From a checkpoint of a small transformer trained on Wikipedia.
Architecture: RMSNorm before each block, rotary positions, no biases in attention or MLP, tied embeddings.
Each number is 128 + 32 x the weight over its row's rms, rounded and kept within 0 to 255. Layers, rows and columns count from 0. Numbers have three digits each. The size before them is the row's rms in percent of the matrix's.

# layer 2 MLP down (transposed), 1728x576, rms 0.139, rows 330-401, columns 0-63
102:196094095190072076133123138123189125155124133144102079163096138106090136158143124080158088108132147144095116117170113139118124134071144102179202142105089136157115116120058111120121129143163139
098:112185114188105147094179144138130084127132127162125199128189160141135119129142167142120098150108190122147120159080164115101089128115183093122255141124121134103143100118115113098098145137084120
098:115132111085166170161147129114157132082134154106107104135112102172061137122142059119107092101074140095104117137112098064110153115187114104122000121066076090186097128123112137137156083129072115
099:163103172154184157107119105195133117082128127127077057170127113131160107117169135149143112129121099111158185121147108067136113132104103122083106122151103182057135153131121206175119115138185037
096:058149105207127167092151120092141084112068156119093119124095126116152160148154127142103148130124186115095114115133202105083133164101137123119181119136144112152134198134114095123131084131074106
101:137064169128119197178109151096140096104130133098093160193166132111110107086069153109144108128193168098153105175168106140121139157066153149149137157107172145113161164127129140177118168091156082
103:145127118106082105106108122144105114117118160165156054133125090106126113153173138134216137120129106121130159109110117178171172126166216093054073148138115113118054116150147096110128125087118128
103:132094077227176117138158161100167107104139092139159142149097189105098106147126102063179161108116168134121182143095109111165129120148154119126140168107136130141151159169133140113149129154098153
094:187049147104151149129075116172154130093107174118149145151173143163168148114121067125093095129185147132131120150083108136149096113116100098154255150121146158086148084101089136073131138179116127
101:163172114160115154040161180113158172138143140193140083087061127081125100089134110132128180122152137095133157116115158118197167125125173154116156163152148108142133122149095143103126152122136108
104:076141075136135082142105141149137044120134108136173197165170135122105157164167143119119114159171080131175127178089139129133108094168098082113096115139135094137154171126121128116118123075127041
099:149086163140119105151141096186077103123108100056103097165112066163133141113156073096108100106127165081115122152131173172148145074137133075121150143100144172158091141098179149113139122155120102
103:075163063116179117160124124134102113145170111246137124115167055088119093123088093182126098068176137090104163157179081085152111124087076124115051177094127068138096132151114055154119131133153138
103:173184096182147138146141101085148105104085133114170149100132145142104139075164167162175127101138131172122158139146115138176098156127123179070160158105127122135176141166139131125113112133089181
097:105150061052106160133113161101069151129092092150146115117165132077054149191111128142081117124134105164092207146092103088150142147111094143091033208173191160143163174125092084168109137133153048
106:080065141146142138187134160118137146114188186154131091119162089165105101159119140094187096103153083147182117132173134154128062133096158135144215082107133096083076117128165093121096107182122172
097:106072101091095154111143134141117088146118161104128146135144054153133076099177129143153160134135079106097141086089131092166079095156124133121213166078102136146081125148155153122176082148094109
097:132189114142135136101171161104101151101134094175132119109081194165140128126183086121080119122129099147134138166117138111126105136114192110117255115083107093183142110145110117109146112118150138
103:157096163145137104136120173127161168125097162108186116171104153108169130119179164101132184161134106131166093111125087117127081107093170114116145105078091109147174124132185144104099096151115144
100:144103138170133105144088140104116145125174104099066108126086141102140113115127110114151111152103124104124139095120109140137167136112150140098164120126081122116152167164103073188117085161126151
097:163148165142145177128151157142128175168124108137171126097142132108125164081154095158060151162166163083136192182137155093167129142138081112115136108136107117121093147152140160183107136122128165
093:153133113109121143077134126192114116174132129085111107062153115124130113147154065134091112136125154152172150165125106138187122139157160170089255178135120139090137133155164109083053128113145099
097:157141072084067125119111133070100110056144095125082095130112112101144118119152146103081078138190111083131088201089176136094094123113093144123159180153121214152169060062110156096076175126094130
101:179139091087052129138143126097110138133154180142124143120127088137094095143077141105116165114143135101059103093130095174207104110166099073149119141122098101136181144149125150092131150086137148
099:159075215194155073089111135109116105119107119087127126157118083105147110199111137124191149093124181124139137145179140123131116164174085164124050088113114124090116152124101081192076165100152117
101:108162148170097106097095118140138175121142133117153102147133107044183113089124143078119085045175135126108136106127109130061106130174145085144109147113126164171161134201151151121145133066149171
101:141091123141115128159137136163116138114126111186091161115101119157096129157065146108158123159121125130109144182123183131177135203188046110127175112129162143100078132189138152142127092134115124
103:092157102148102099191158069166133127118123126132117144136154078128116157151130134124104121103118098187160146109134158154110099160116152112170027126134132080166150107142202073110114125124126121
101:144107143116157114097147090163129123146160161140085115112118112165139139139108102223170112118078114109164160135099159133117127116133165123112111122164165158123085167115156163150081142108091170
104:138161188079117117128101145121145089127175113130129176162147116130105098094104149184100138109107065072153120164076148058123101120145157112101111079141134137147064073123106142123083125117165134
101:147100108118161154160135135145139130148090151117060191128119141137096092127094133140097099184080136124159146068139158126109179156131090151090136090100112158107138137026147120132104157131157204
099:107091164105151124178105088154135092206195146115113138131106107095182096196134111104132192129131106164152167082169156096073134142182168145087129122157103153139154130129120145113152171179064100
097:068120092140167086143092110152106114175145149161104119105086086112080075099104113125081117118131156089091077089116091189122071122104180119135109143150118144142119141112081129100074152131154150
103:105060144173129154168132155169141171153112074150154143110129111111083095140144094102132137167075144107150163164132128117192083109083132181155230120093170133138179130106129090151168148095126090
102:129082181112138134170061066165136060104151096093169117081129186113087093097099134177129105114087133175109173149117131139150158156172134164113083156104120117105155123139160105187066143158159152
100:126131100151133119118118131089151106094122203133077173054125123055145071152103101065152202166143091143087137178152163113137140104104083074142085126118120129092123121130116132173134114100153102
101:097125128166108172133099114114112081153093121121108147142130144153087100150165130094132097127161149149129132153112121120098143154167094101145000078167113187197163131129142087145158091110110105
098:065110162130174080127095147148152187087169068167119155107159099122087127153120185169069194112103160088141166091145148134146099140132127091151107114148115125100136115136155088108170059125151087
103:091150095075071025118171138124105109085154155135087183176136083093092089112146177110114095166099140098104157129092150126151124116145109095087174132137111150132053076140106121126091081121106110
100:102122191151064123138159152124137141102147141103151079080083099131146119166094054082125112071091184133119070124163112178132204170140129111138134206113165115110120185147136086111131143109094127
097:159156080120152073136137138057112120116103177101121172110179158162100180089164102140113109148018147096091103111087081141191136166147091119118029087176141152147122082097162149143117116083162108
099:100169150163166110230049150109101141146115104170147143091136091156122135145105133140156151117126162108109107136082173124188127120174178074115135135085119112109126134121082132141082133142185147
097:147147103160135083069175143135138115088061144127116122130126100139176147220197158167118102103127168186158137201103125098148180161147130069150249177171142109092133166184165116174146144096162151
098:146110125162133089117122114170155084185119103106161147186110181136137105145095123132126156138055126066071125115156122163166163151100074100142110112108149043081132112116110148124112167081132111
095:108160144195137176149152156122143120160130120152121096143119123159154119155121173173122099146117131146119105149109111156123141099157130077118255168163115110092146139090139151164226084104127127
099:070129115153091140124141072189165107201115100167144123073115171046141105187150138110123132127092124192169139127114120081112080110166095092089132125110166154072082146108104151149190057103116117
101:184164112125122159160133168144107154155107142024116092151162148186100131158149089142076123154158201163111187127096133139135144145116123122064188085145114140126152176107132168167109139083125110
097:176151097159066153143054069145096121136193182138129103131141117142146122131114151201132153123132116147178084156156110188124121152074176089129179178154142135083131179065051107064139064188121131
099:087145155104157140128113137105185170086136123111123146144149132154165081145133128148137174120088057136165140112204147115110110148136132092108095150146104121127105123101080090124192118140131192
104:132162100102049078120132173119107046143092189209132191134104083158128108099136113070139173091115110157115150148120131101077142119076156156104104126104162123181148127117093077100155126086140204
102:136146120157168135115175125087181173130116079160086122117130147086142105099055129163080152131125116170131091063129094114173109132155140105136090111171097135139106092151116141121118120177115173
092:119129105101125100176127058149114168091132097209060121107120160164140068105126111156115153172154112127098147139109138067089157133132148101088218098185113113059124147149131151147145058108139085
103:142129106132143078126077149179080143124124096101125145088130123127138085100109122142118159183181106161090075116111118165152127116092097166146122125118142108144153114182093123115102101193124058
098:126115092162140117102169109114100070073169153123160103160116097159153165097089120183122130121161040133117159171107183115126137132132114103090000108112134127175060116127156112116209183157112133
103:159167068156132140172125165117123132140099133192118138148096108182091129144149040124161097089137117059047113086104106137170116167153120148092142086101129131185136138133073074159076148175070177
092:105084082114070092175127111132134170108115132098134126102152076152126122146109127151134125139149153163145146090109137092134093175153113118097201115165108064134116113149159134097115110121091115
100:164139173092176123107155153092067131135114154153158154115126133137127159142126124154154141090065085125117140142139146134166106098085136170152117087126068080129221127162091182113113124111106139
098:093106128118124147134175147126156115128190116121126079114146088134098165140062134137074164168171100215057080081135125184137102128129186059152179130130144103122117138094121131142180128129139097
100:108061147109126096102101123135146154130164111083170125056150097174194135174114156090186153125120177053124121131140138089149106150131124138090107095084130095138109147146149108075092102161111147
098:106148209086121155095104154126165142143148152183135101173151127094158134191124109081159176108066095121140088156079143136128171114164115195121255136148164134154122100123219108173183127105151140
098:084150111125105124135156116107092071107103133106116110059101145139066113088091145180165142149118122185108133186144188101097163112099078083079136132074138092043117114167091100114183166156135166
102:077118098134104127120143156136169094110146124118126084186075169108154136171136122159123100102134153093067183129129125139073108112162127112142157127084089106078115127130142107150078097138133117
105:069079035113108124101113068094182145156124171135147099098097083121169159138111139120126181118104106163118128135151162147154162136112099160170017159130143101077087128157144059152146138183128118
097:145103153124113099153074112103096076146119106131177163094140161153087143141128100166150165166101138127129140160136094135137168111094072118094147137129106120139091116127143127206090134169144118
098:157153062096119150087190154116092122102132155100135097163177075116060142161178085140121183159123144108041134160125161092148115137112148145097126100128102167136213118149175111066173045107142085
094:086148137139110133128125118162174109105141107139114118113135121121144151094108114184170151133105185076119099153083125104109184083147144132120255072181163130127116144113166117149138166145068143
103:133169136115092138081149129114153160095122170112090091150163118151135156114062138117143105107090137122127183132173100114098134170105138101105106127116208182112104103124064153113130126091216088
101:139171067108092103116138145138112194142058169129116134144095102138153147173112161127188168164133151154111151190112108095126112115118091138090109119138121153131112124143151107096143123096115200
098:113128144152140113173095132156079077096128104140108118063117118152138114132126117124146099077132119138104178126166064081145102136121156105171146138158124140079125112126121149134142103130064142
106:127140052186176122180091106116155131107162134124081114044061110171104119127123117131162121157124137154212154143065124082088174168126090174088225118141133158118169140122141180097127142154118141
102:121154151033104173099104132113148140116094155133167106119085103142118122223194112117140126075142144132052169137125109079189180163102151055174108118119072080105108092173139125089190140078134089
096:143176142069170132158149104123119116133138137139144119120117073117136095094106098163170127113119057125105155118102100136119074170128076160151101161166144164105121126130113118148145171183096189
# layer 2 MLP gate, 1728x576, rms 0.131, rows 331-401, columns 0-63
103:142070122075084144118094084169140175166102122173135178115107148139093102124124137100144141089134108104085139127179100153074125165139068134131134225133135139100149100142128126119119104192108178
107:077083135153126173121146088108154162132146165118076109150111102195118161173168119152131097103145146142073075213112100110098106116162107082130171177156087173094163116116131133101106095105113123
102:094203152100115115105121093104174130101161160186090106148127136162118124094092093085144101155106195108148120094090098150101158136194139135138134131127096183128115112110099093160109119128140106
097:116136088093129190109162096155121131140143148145116135203183131108138119080135088155143106123104094103139125113149139121149082083106143149166135130137156114073177091142107153126120094091117083
101:134117145105226120092154094182104158159099160104083111150099149131174166192174164146190084136144168095091128122123126138142092213120127129135119124151115079207135176206054152138088107139076083
102:087146140099147106143131081183138144134081145156151151127130113146075108130092091146165221136119099173132173201215117118168105204206110120096109084118135136158168118102075144154062111120091130
100:098104123124081112111082141123121128201157139125092112148124128146169124112085071153131162138152109175099123134138144096132118090140166080154134136123169124181127054078147163139145066149147108
092:119150155126094099134150116165112107117081163100147115156153141106126116123121082080163155132101114129162136109106116143086147080124147127062123085114141046093138118111152126099107177106100092
101:095131094142123129174120168158130120199159141132141116097095072215125134175144132118157140092171103114153106108124076172085133129175079088092111131149121140120109164101151163059098138137069091
100:104147163105164162121128177144163123151109165167162125114152114102194117130179073119148168153151178101054179079124089104155122130127107101177135180147098176184132146171119146124158056116129071
100:096084094119187136158156152182140143117124048099102135119133097088071087144191180172151106102174104161116107127108125155076162097090092191113174091118143157107170126084124100155147135137112119
098:123121183102146116149123125116153127177117149055161110049137120109163124102174091129148132158178121130118142130130100140177123166132131222191157064124128176049153108081111132156122189167119109
100:101158187131123093072126131113187112182110111089173174157115184095184169097121128121158049094122236120181083136146108165129171118132121125174129080161152144051131132183041151138176157141115121
100:154122077143171138146109136143136117130126085108059126085115117123180124214110128153128152138132128094130107142208162133110125093134085070093095167140026097109146123138121169107119157128124105
102:103116146166101183130141111126122186135117118074141158110127173136129136107110174183134148136090179141142108159110117091092182144109154156116137117121157197154127156070153102195156177129099123
098:125080120193109134177163110115137122154154146163120098105173099096103089118130143138144141134158147083088152157167104062162141070195067133107130103137083106126116150105116125109121070147090153
096:129175183148130124141095139161155099107141135104159110154074142076169143080098144122080044140127155137117148137139182131153141090140131173100120085197135181085135138143099138121124148100128142
100:164092159126174097109085088172066150100083116140127159134169138116121180159138118142143158193182148082169133162186086073096112168179193109089136154096076156142074128107101158149118076089135165
101:140112092128119120156108115144100177087122152103081103091099134123131128175127194133115173139142201145167080135148130133109122107128173134082084158158060109152156149131154088121109080092134094
094:112113154158135116160142146099139155128165160072121065120139063131166125133105089196061131143136146185180134110109177117117143097106199190137130136149110153107106115088127148158101128139159156
093:110173145151119131129131140131131086119095128125121129112106164127138072154104172096089215128163073150138098150171115177139160145109151152104124143148104119101097091146110099086123135155133125
101:102147124065110124120137122159139161152112077136085179110187130143122128122124104146124114179070123156121119087148121102089111147111131088109147049178111150142133103155127104080096145150154132
101:094110089109120087157095170120129070147090110159175124042124066138171140139162158125068139108087137151127071092123137153148175096116168125153136096114139097133135082134098167096149136135066158
097:105152151101126157053165105133130135137171148158139186165100140114114105138159133076169115107162046145158128107102175104118148162078125060146165148168116141112138162135160170143179118168092128
102:123126100144173142076044154143140117139142117129107137102095178124126104088131141115181090105071150142076117143139125109081168166142109066144114161106067156153137152195097228177127157106103141
101:157139093069171109108081143126157140110120140140123170113137192078114098120180099123111082129213118126178091183151123192132133091148118176120134070104199106112147035126172134103136130130132101
096:163139150164090097084185127095144136159141153108096092126150116158106181118142086156131118105193107125070160173097134035125117101091188158167126152169226142181125148151138124167093066172144155
098:160083117119092220145139122156130137128038117137140120106180177152141141153189112130148114113140145180125200099102136110147090105185090126071114058153095133101125075137073107098096110152127149
103:142183138198140087109104113103074074125149185080128112100164154116186143108129157121137115088236105178174124150177186137097174127131164135157113113101139182113132099141115097116083094095095077
100:077094137115119113110142129143214096151142119185125133078123093137165127159083142099104107090174118159079116188113123126107163164089122138124113129136145071094098112129104125105124081102114097
103:033172138065143153176152104105102136098130122112112142104140111136154152139116104178088131109165148184098105155156165088201151149146130125087126061130100137129151098082105145132122103141086083
098:154041097098102125127123102165100134147129121134184121143119168050122098090142096134133100112091076143101180104163188113092137129146117120140118130136106056157099138175157168139175142133140133
100:121127136044133130125145090095106130154121147101104146153173099188112180146114149152182103148105131160175084080105136150139143095143155136165128099194113134092119100136067087083125153112145128
095:138101124118076124135159054107143137133141118112106118154170145157134117077194140172058135186122090155200127126149117087169168146128085159108141150159126099160150105138055117118145175192145124
105:092082103163158103170128064163102051115119118151113097123120087089133181113086092154137118124187126151135088094144100099153100106138091121160132130152121088131159123175135086104129166132150130
100:095104066105116123152091037156156140158131183161071122167094122097121160108134148121120160176074079138151101137127126139145109150159143073102138153135143115128106124194151110080138093106116120
098:173118134126125194121138139078080098052116098140116161100028135169127119067110072101140124128070140145150153127089092155089140108155079129112126127157117134064054200207160147119137125107130118
099:146159216126113118164073153111125171167192130117105129082085122132135050117118115100176120121092143113099107124155091160154138141160094128158111095135110118082140081145094134172186199086204149
096:112190059126128152161096099133144141135131127159088103123134122150132129109158163097194134140103084161181080167187145099125130141141140146138103188151140068103125160157159103082136126113106136
097:150100162150109121176153139148108082204120084101198140099108152107147200147153174155117109144108143166110130169142149214095104122095108132111099119140113105175131141208081128102084149041161131
097:149155169122195136141146132138092145088163087077120144131194073061122150164151206120102134076135150118081131155117134169127086115132134152136153152152138110113143147116112136136142152170173154
100:142115141177122142111150150164126151172119104154129136120173135130100110160145134042085123140114124117131121144093121140124079104171091154125139119127149116078130161165105174123121130183149061
098:149123114122127159139142077083101122083148103177083163114085104111077130169153151141052106098168106067105156109126126110116138156046131085126111111126169195138151119107138128100089210120123122
090:051170170156174123100120139188151224120150142125113126134130140218115144160141156073155119150178134093132169141083124144152084119147073108121131085116166182103070077120102082109174107115126110
098:114148162171151153163173129166108152115103108136154070078098195119147117170148117120103143184144169107127153099082108119120128152158168156093124141093080105111151070170113157107061098169137084
099:109205102138137173173126108059106123146110104096101131146199099167142126152111138174117104165163145120165154158161142120215075110072080144113147155141136143127187135129142142209158155169088157
099:115092176103157174142172135122231103094132104168157100104131099136108156145150119090104084093147131136179093119124169173162081124094076154117133139096120147080114126101136126164123108183168035
097:112154208117107107128137152085213120128127141064121104135148106116127157148095134166145102170099197123140160110132171186101154120154072090123127144115157092164104135161124123127139091189106061
103:115117069119117139154088192157107123170042103148163138131136103140112146085130151114147164105152141181131180127070106141135176116119123112160139132110137166152135119087118098121152157144119133
102:120129089127123136187118105102147104173118077114155137140148115130072099092128133145137112096109097122105183145138155154112074100146098126146142155162144181093144072107110117135165114145132161
098:085164142158076109136130151133117180093141157168112097148123142165092097140151124133115076161133088132165132124099092183106085115119159140134128153112180135104140130163090116073130136068176170
101:158108109119077128216051140088134112143072140084147169123107166099143113102109140161105146152126141157086147170147114150073123116143106118127104144152123163129155104154151140171159116097121139
102:129068079154086173146175098167080121118164102126108060109101160066163171166081126130118117147088069047161175131166150092134141080156141087177129117145164128067100126136131141095169118116149096
096:166071156135128139118122130143099164079162105133085179072114128131223086158172111176113113123096143216191087110082140109136159161084169113132126125118138052039097084153111109097100165136114106
093:089144088107158132156169171122086154064107089188166164167145132161176180144139073157114100129138127104133110085173156143156093173114102105145143104143128095128128144200137148123139110110095157
099:104113136150138151084114127159144118166162142117117094111170127150146152126126141127184159104123095095174136188109092141060107171146108096180135117129167135109131059049132121158027130176118173
102:185136133120133125177079048136102115087124206081131141116054070155115137181118182086098167135116169141130111091128090099054123196139131137132106161212182163088113135128105110135148134044171139
098:137129096078141183149139115137090136120128107164144093051100104120143131123155170116130140085131141146145117110131101142110154149140091168127123185113092113078082120138102159157125157139076086
099:132141102103162110135150099103102073129122154148123157095109147167238182108148182130081113155213187178141101142105141092111130155129064097129143124124158152149118124062135157171144120157102138
098:140125131137108108121091138169147088072128166134130109110107142170167136089074114106094181117150193113141117114144130117050159085144128155148126086115149137107112157172115126116103119145117145
104:156136108174078104116133148159154117182102093101165124079075136129144078082164161098103143083156196087142111111069157077075128135149144153158154149146100127095123125138145059096130112174072158
099:095162132136066137146112133091172127164170169096108130056118099114116094113122145110131110164123113218168125154134098103064154155146140172154139141121140144129116097120173100072079155130123117
097:158097150177167065157107078105161084122112139162065162093194061122125162128116093136066128134130154153122098203084107137163121146099108129121129197174093099129144110190158079143108191140174092
099:126107143104159129134148146111120141124078140141116147117099124111097083109158103108067132088125154222112161163076139132127056171123174120148137111117140120089125164074108116091154101155172126
097:134115074088100149140147127075138212154102192137119123128098129118103196149150149131087145137091126167127152146162121169128116144102097136165135186120095131121096062151095122097078101114129173
102:133148109136081141080098152141108154191105173156133121101148122126141108127092078123118136098164113208142129170123135076144120145130173112163136117150116134079123154147140132093127163153059166
101:083115117106114145176192161178131141165070119126112164110064139094141181081176092151133100082157124169077130132115111065124174113162118135181084137109152146094096195183114102110119097123078169
100:091099119130156118156100148207148122134107103095146135119123179111109148120122134155130059143085160105163156086143100067147149154146119125166123045198100182098076164160134165092142078158137058
108:134105193191127146130154125194109120096093101089134081122126180153168107095147115131122067130153097132104144130136142106141113142137135093148118085126152130162132099124115083163153126177151074
103:148122119099117126150159144132134116159074135127072097168116138113120126163069181143106160134110143133131088162128194114158204128119119154135127146110146102156058142098102142092191118087074139
093:149134142122116086118095158202107113159139127153080114078128117138122072113130074112116131168142155085146138120152142117121181132140165209167120131169121135112133195131151131144167076150143134
# layer 2 MLP up, 1728x576, rms 0.132, rows 331-401, columns 0-63
097:093150194191189136088147144148126104128157095159090191125176157136126106131142126170159112113098178080152146144079102149151088089125186108075130155172127150153132147172087123189164176106141131
103:122082084099126140070092068167103176142159163126105160155124136167128134100172115152173121141180180127130087170104102099102124145143105139122122130155091134107154159131149165081209151121150127
101:102137171135093091124112110180207110139123089187098104131161158157112086122071097079166108095106171127156139112135117081148130126146160113152132123144090118130160144116080073063084143166142086
093:101124097156100144084125100183153096120086170116115107126118123145092130118140100083161138153072080145143133177123091101087171112116109119133147122104098083145049169172134141131161088092093122
102:115149150086114167171175103180134134188075119149145141107089114210090144129150184125118082096179208110132126125098111111100127150120141147129119133149126136158125130116067158090153114199153123
103:134153109111139157133138118147127151151150077120168081092132033152112099110119118163128103105161071185140139099105163164097174136156163151102146125170132132132133160138120109168142112063104087
106:107111147172131139132142160133079139139152101143195112089182102087108147128164158070146105118167080103132148139143097132129102151117131104125106169095102141114149119086101109156112144080160162
092:148113097119143151154115109167201084096138137111145126128183119115085153194085155146140157152123151078091170139144110109132131123146122140071148124120107113102129075137093110143130141199147142
101:094125127156102080097216144146101190108118153088168192042112118127091192147149144123104152132125117168071141118089157140139201124115189159130140129101096153188165142138082133125158103122169136
100:087138137066143109144119136136122107118136120162088118104116180128137138170206080082064114114219129102153169155171112138102068130103101090130130199147168163125097161140130164137091171121176082
103:110110180134133107150136112120092159098139122109100156161134128144164203145175144065008156089123174122077102123139177157165102134165168090116122155118180142099076073186139054135183165104130141
100:122146133090179149162122062120151149140141174207146111076130115146119114069100206132063128107111150157105152141115144167091138080096135062089107130128139141155161182078107167129141222113073096
103:076119092237079108144149159145131047123160162084145138122086119120140098088143139171077089077179128154176188119065111145124137154161144145131144095111165144167100137170136163147126162047122173
103:170173121147151099126127140104112101124150146114119177153132149072160055202060103133091097157189138155142093117183123120148186175175136170087154184068069091101093190112129135117110099133149139
103:071104162140083126138178101061124082144136128173099078162100121122132126133092132052123071112140145206137086090129115135169109142124148113118142164140165126145104142133144093135117143109066084
094:096190065117093131153102140135113081131176099119120095148116124111151078165154154113140129099144094160130163120136114171133145113148147141178166145112101122150126126124206126146167177166132147
100:116138096144201116071101127084122090120130170075056097104154129148105157101200151104117120163090175121105139125172078184139103111163097118081106122123174185104185134154100117123187130094125159
105:196121166138096129101069125097133118123117168163187177163130111119135180135163130094152099131114158118176158135113105076081074134135166105120131079121089127089132099229131142193156100134155076
099:114120140083154111098097175083130101169125165097077125095062097106138122146138157112197174137156105147210128106207205102081114105135157122115143108151104130118154117148186137182151081170126149
095:138110169123145231143134160084180124167141139098128124117123144134120187116134103132127088162132180164112191138144141181158224178140131158187149117145124116167118161150094101106137126135075131
092:122088107130176140097090087150064085128151133170095174131115098140036150108146078169117079145103105103133099116130144086118143083075151103168131070103136145138129088183090161138114131077130095
097:149115162140050119138116139101160161133143101123124158114116093087098105070102123096117177161145097125084165167100153081087118155135171105145121092133074165139102058163165121108147173137126142
099:150151146074170132126128121112100099088153141128075162102128136156113110144104117127075085105134141126097121100157159123188109207106086101099125061110172078108140140175181143097089124151144080
096:095101123139109092163096109107143143105112114102055103141134148112170117143132123200153084117112134156123131190182131065114136153140108127163153124039137112117154092136149116127102118166115120
099:142133140118048154163113122113152112123138138159074150144112075125087137119135152112155110138123137136080131061128170145125139124165152142121138082146076137176128110072145069154137143139158140
101:069093111120132155136119185105142166163195105154155138168149095147081085130124131129105069092141103148085131167144131110112143157163115150107113112138112101127134145149169104097186118126131154
098:148175190113171124158146114118160149107155133121124125180124071132078145114157113142125137071178106146095168111134142089098155072126159145124116173143191119183123091073120064091081130150060175
103:155095118076122165114134110159167126144094162101112097097146101123120112118178088228167147121134133114095104114201115122089046165128196111106122145126155124135106163121175176109077145162110134
104:110170174150103147148073148068100137168093137160094109085073155154149123119149113146178152094084060068094162094128094137125140155182143141170140137169173129114119152118089088171137151147087121
099:175041074101113146161081092120104193092147081128163104142068087157153098154181100128125117090145135109176184092068165123068060186157142171146118075165149126134116133131114073128149140116156151
102:154130149186133140164168139086168079144201164159138124129115080047130140167120126086101125150188114127172139090108124081099136089208232141134123084180159084133173084116100133146102188154134121
097:117141117142109071166174122114115167125106173146077102115098097133101099106118128139127154113172124143157083147100130154106155123107119150143127142147120174089157117102092143104084202069125095
104:109080154161066136125158081159134116100108143105101059066108111077113142125128113122113119133156125180141177145123109147160102126169172122085111088112168080161117123124156194190157127149098118
099:067118129126125136116111082173140148174124149149093080070081126085101101145081186168122122176100136113113145134119155149130148123077116103140136092104096137136133166109121164176156106133120100
101:129126100136116125067100128178117119134068165135109173164126119095123181150126150127119085145130161115169115150178110154160120177189121051078099141152149151157125196166135096112070123128133154
099:115100159113165134203114128153141128159090134132166144137128140184158155180139145085108121141088125080161113182184147063146082159131105127127160154130166142133153178122158096150168137111108156
097:079094176124108068095119108190158114087121127173154104118128130126126084124112140110064124143125137114160136142156161137166115116123181122193116144133149099067081092157121144096132164106123102
099:165141083114148085106118113150119111146137159105135180167147181164144086133132117145134123137111091140097149061113160133146130186121123153156143070099153135139092173132107161119109153140069085
096:185091162101091108083106126089079099110162173115129126103130137145120159127137072117140130080109149121096135119154108168054123141083093151125117128092133172072172155137176085114108096098111139
099:123122194126155173115147146155118152146181123090116097076166139119055067149099114078129099177117081089136179125156123105146100132143148159126130165154061104120173153103128135174089116115135169
098:146101137105166112196111112154135124088166164146102109155157099123159137142127169109122125155094149077136149098106188177107125119146142127107106127189114118042155154131102146122097119137080118
100:110156117115150078171100106138157101070138158069149123149081150116141149175149103153062099097111125137146143124122127111168115165112139110169124133151106183098092080175161074170120111031109170
102:112138110113092142096179186126103114120124056128112149078151137142130176159125090169177114181185118043128195099135162151135154161113074100180120090161180102126125131102085111133113099131119146
094:195157115116113134095164119092087139132079154164144121091086090117116156093145096205127098101132089142052128090117050159102063108185159138121117159119099134142175104114145166106150106126113199
095:070167122160127154094118134124089171191167216100112170119096110092077119179181156102133125108111105148208144158182128141165134142071155063128082167073108145085075147118123130137152108084101122
100:134186097150107115152197102165152124119095163084147111148150138142100187104121113107118164141115129157091113183135146121175142117125088120153124126090116111127135108132079126142080116103104152
095:115095111142161157185081128060111192126152202103124123123053128097108142132171155125134150089117130109150165170156111119047132163123126141122081130106153179207125117074163157098118153134130151
102:076092190112190094163128119096056097163118132104162117150074099140137152098149130106112166125110123155074107177149114121160120118129076139181109148122127107138135119101096121167064139169128145
106:080103054138123142156106174089132118090134132149097113130145105101083119122110108074142143109130133161115155136103134129114079151087154098188119143150143148175140114082131103117134112120143166
107:120054113123178134153106079127176155145121085169087158163112175128131136116079110159141140173108136143154150121078126165148115131157113118193150162137132089103144118053126114143106096114102155
093:167112181149133134079114115101132122139137128131117125120129104118126115106124154139111167168156101103084117137141098147139135122109102130101111160178103122109037091118084162132106118173227196
101:121139126142131104089184082165096165127118057143110123176145121103184194116119135192141086135172134167114145172129128125098150108128112181062146095079201067113133137108159133214102109160146101
102:138138097198162080121098136167162143118159131129132056138152102093133138157117135135121076124102142085175133111072109151147141178129155121242114168174122122126150113144139108097182147101074076
097:146134090120068155171130061165179133153196125137119142098189091099152065043099144118109128102185181185154171092157152073119191146161110175083157141099142113115103138177155154153123162134107189
097:141101105138134117111125195060125121155123179105144128151094138115113128133136115070140144105117175133116104147155145141114128122124128091158156153107080184110130090151108135125122131137120093
099:181122132131123162171160138121150096117101138123133087083126184144102166164069112188152132116068065117155185153093148096065164159128076116161144090182145141152122143186149179153090106187077127
100:137049131095146114081135186130180200153123066190125123113168126156126166121154135123134091174169100145153138120175147097130141125158121154179160140129126102110124161114128036126111130136150117
101:135094090133101165174140110140126158163147166083112123028173160127220134104131144099119132144153130167125143149127173166125141101091116151096119071122083122170110194182127158105117111104124099
103:143163180134083161115054116124112123115144147190189100152169116098070075213084095120175127161102126123071048114083104099141126067170150159089106117144129144093138126119139100108116121126122115
101:128092126127090178121107118148085063088168139175096140097146094189163173114100112092083077139117169108156101123159126088093135075125173138161113150057133193096077122153110072135120135117103125
103:096102209124112172133135164132120073124166099113065081181099158135100161129095044162146144122111097119115176088154158111147117107108063102120104128157126089112143121153155167142151046153171113
102:051105125068143101114144093108148078173107181079097101121134108130126134102092159091169081100105175163110083091158156128166151133160156182144138188133175095143076097162103126187120178146096125
095:060102143133152091164103088101118079145106141107141157100103117133174181129108102132104127118107141180132130153098100149124142099091119069178162163202127174166166139153113090113111161103116153
099:112174129137120120135094092102161158118099100184138071191165140135094160167117096124156135201138196070137130139109174148147116090120061194091130108129126153116183180167091128097138097101067104
097:134115228156183158112152134151112124107148089156117112161152141198094132093100119118143096173205120098101096123145122120144119098143136102185153106195195132140112161098138115169149115163093074
101:150218076163112124128104123155107141124136154113092131115138184147040154074107119086153151117127058129092169140097118065131117135162099099075132118127154154098170120067142131182126115136153123
104:057122081168143174104142113151091085130107136182135155163144139133116170130127157114133080104167126122135112151118232132155093100157057109089127129114197114086077167142149114126136076093102131
093:121119104117058140193134097117084118114096135118110137167142151075164078129096164080153092126179133121112155110136103166134165122147172115113131113176086180095143131139136114146124094137093132
106:121112141151101113137091108114152124123122162135140177146116098205121106156130063138119144190124159184061102130105206141087080148147110135096133165112114133120129098130087113101161068179118151
104:177117139113124178126125081107110140127102147129122113157165082182123167128093164133093126074117152130132119080105155111144144161108100151181147147139065098065087116163139147110177078122109157
093:153123101168121121108084156144090167114124105118121085083121153070099112096173072082146072111101124089142121093131114128165157163087122164114122140150092085122131138102151095095158102120168160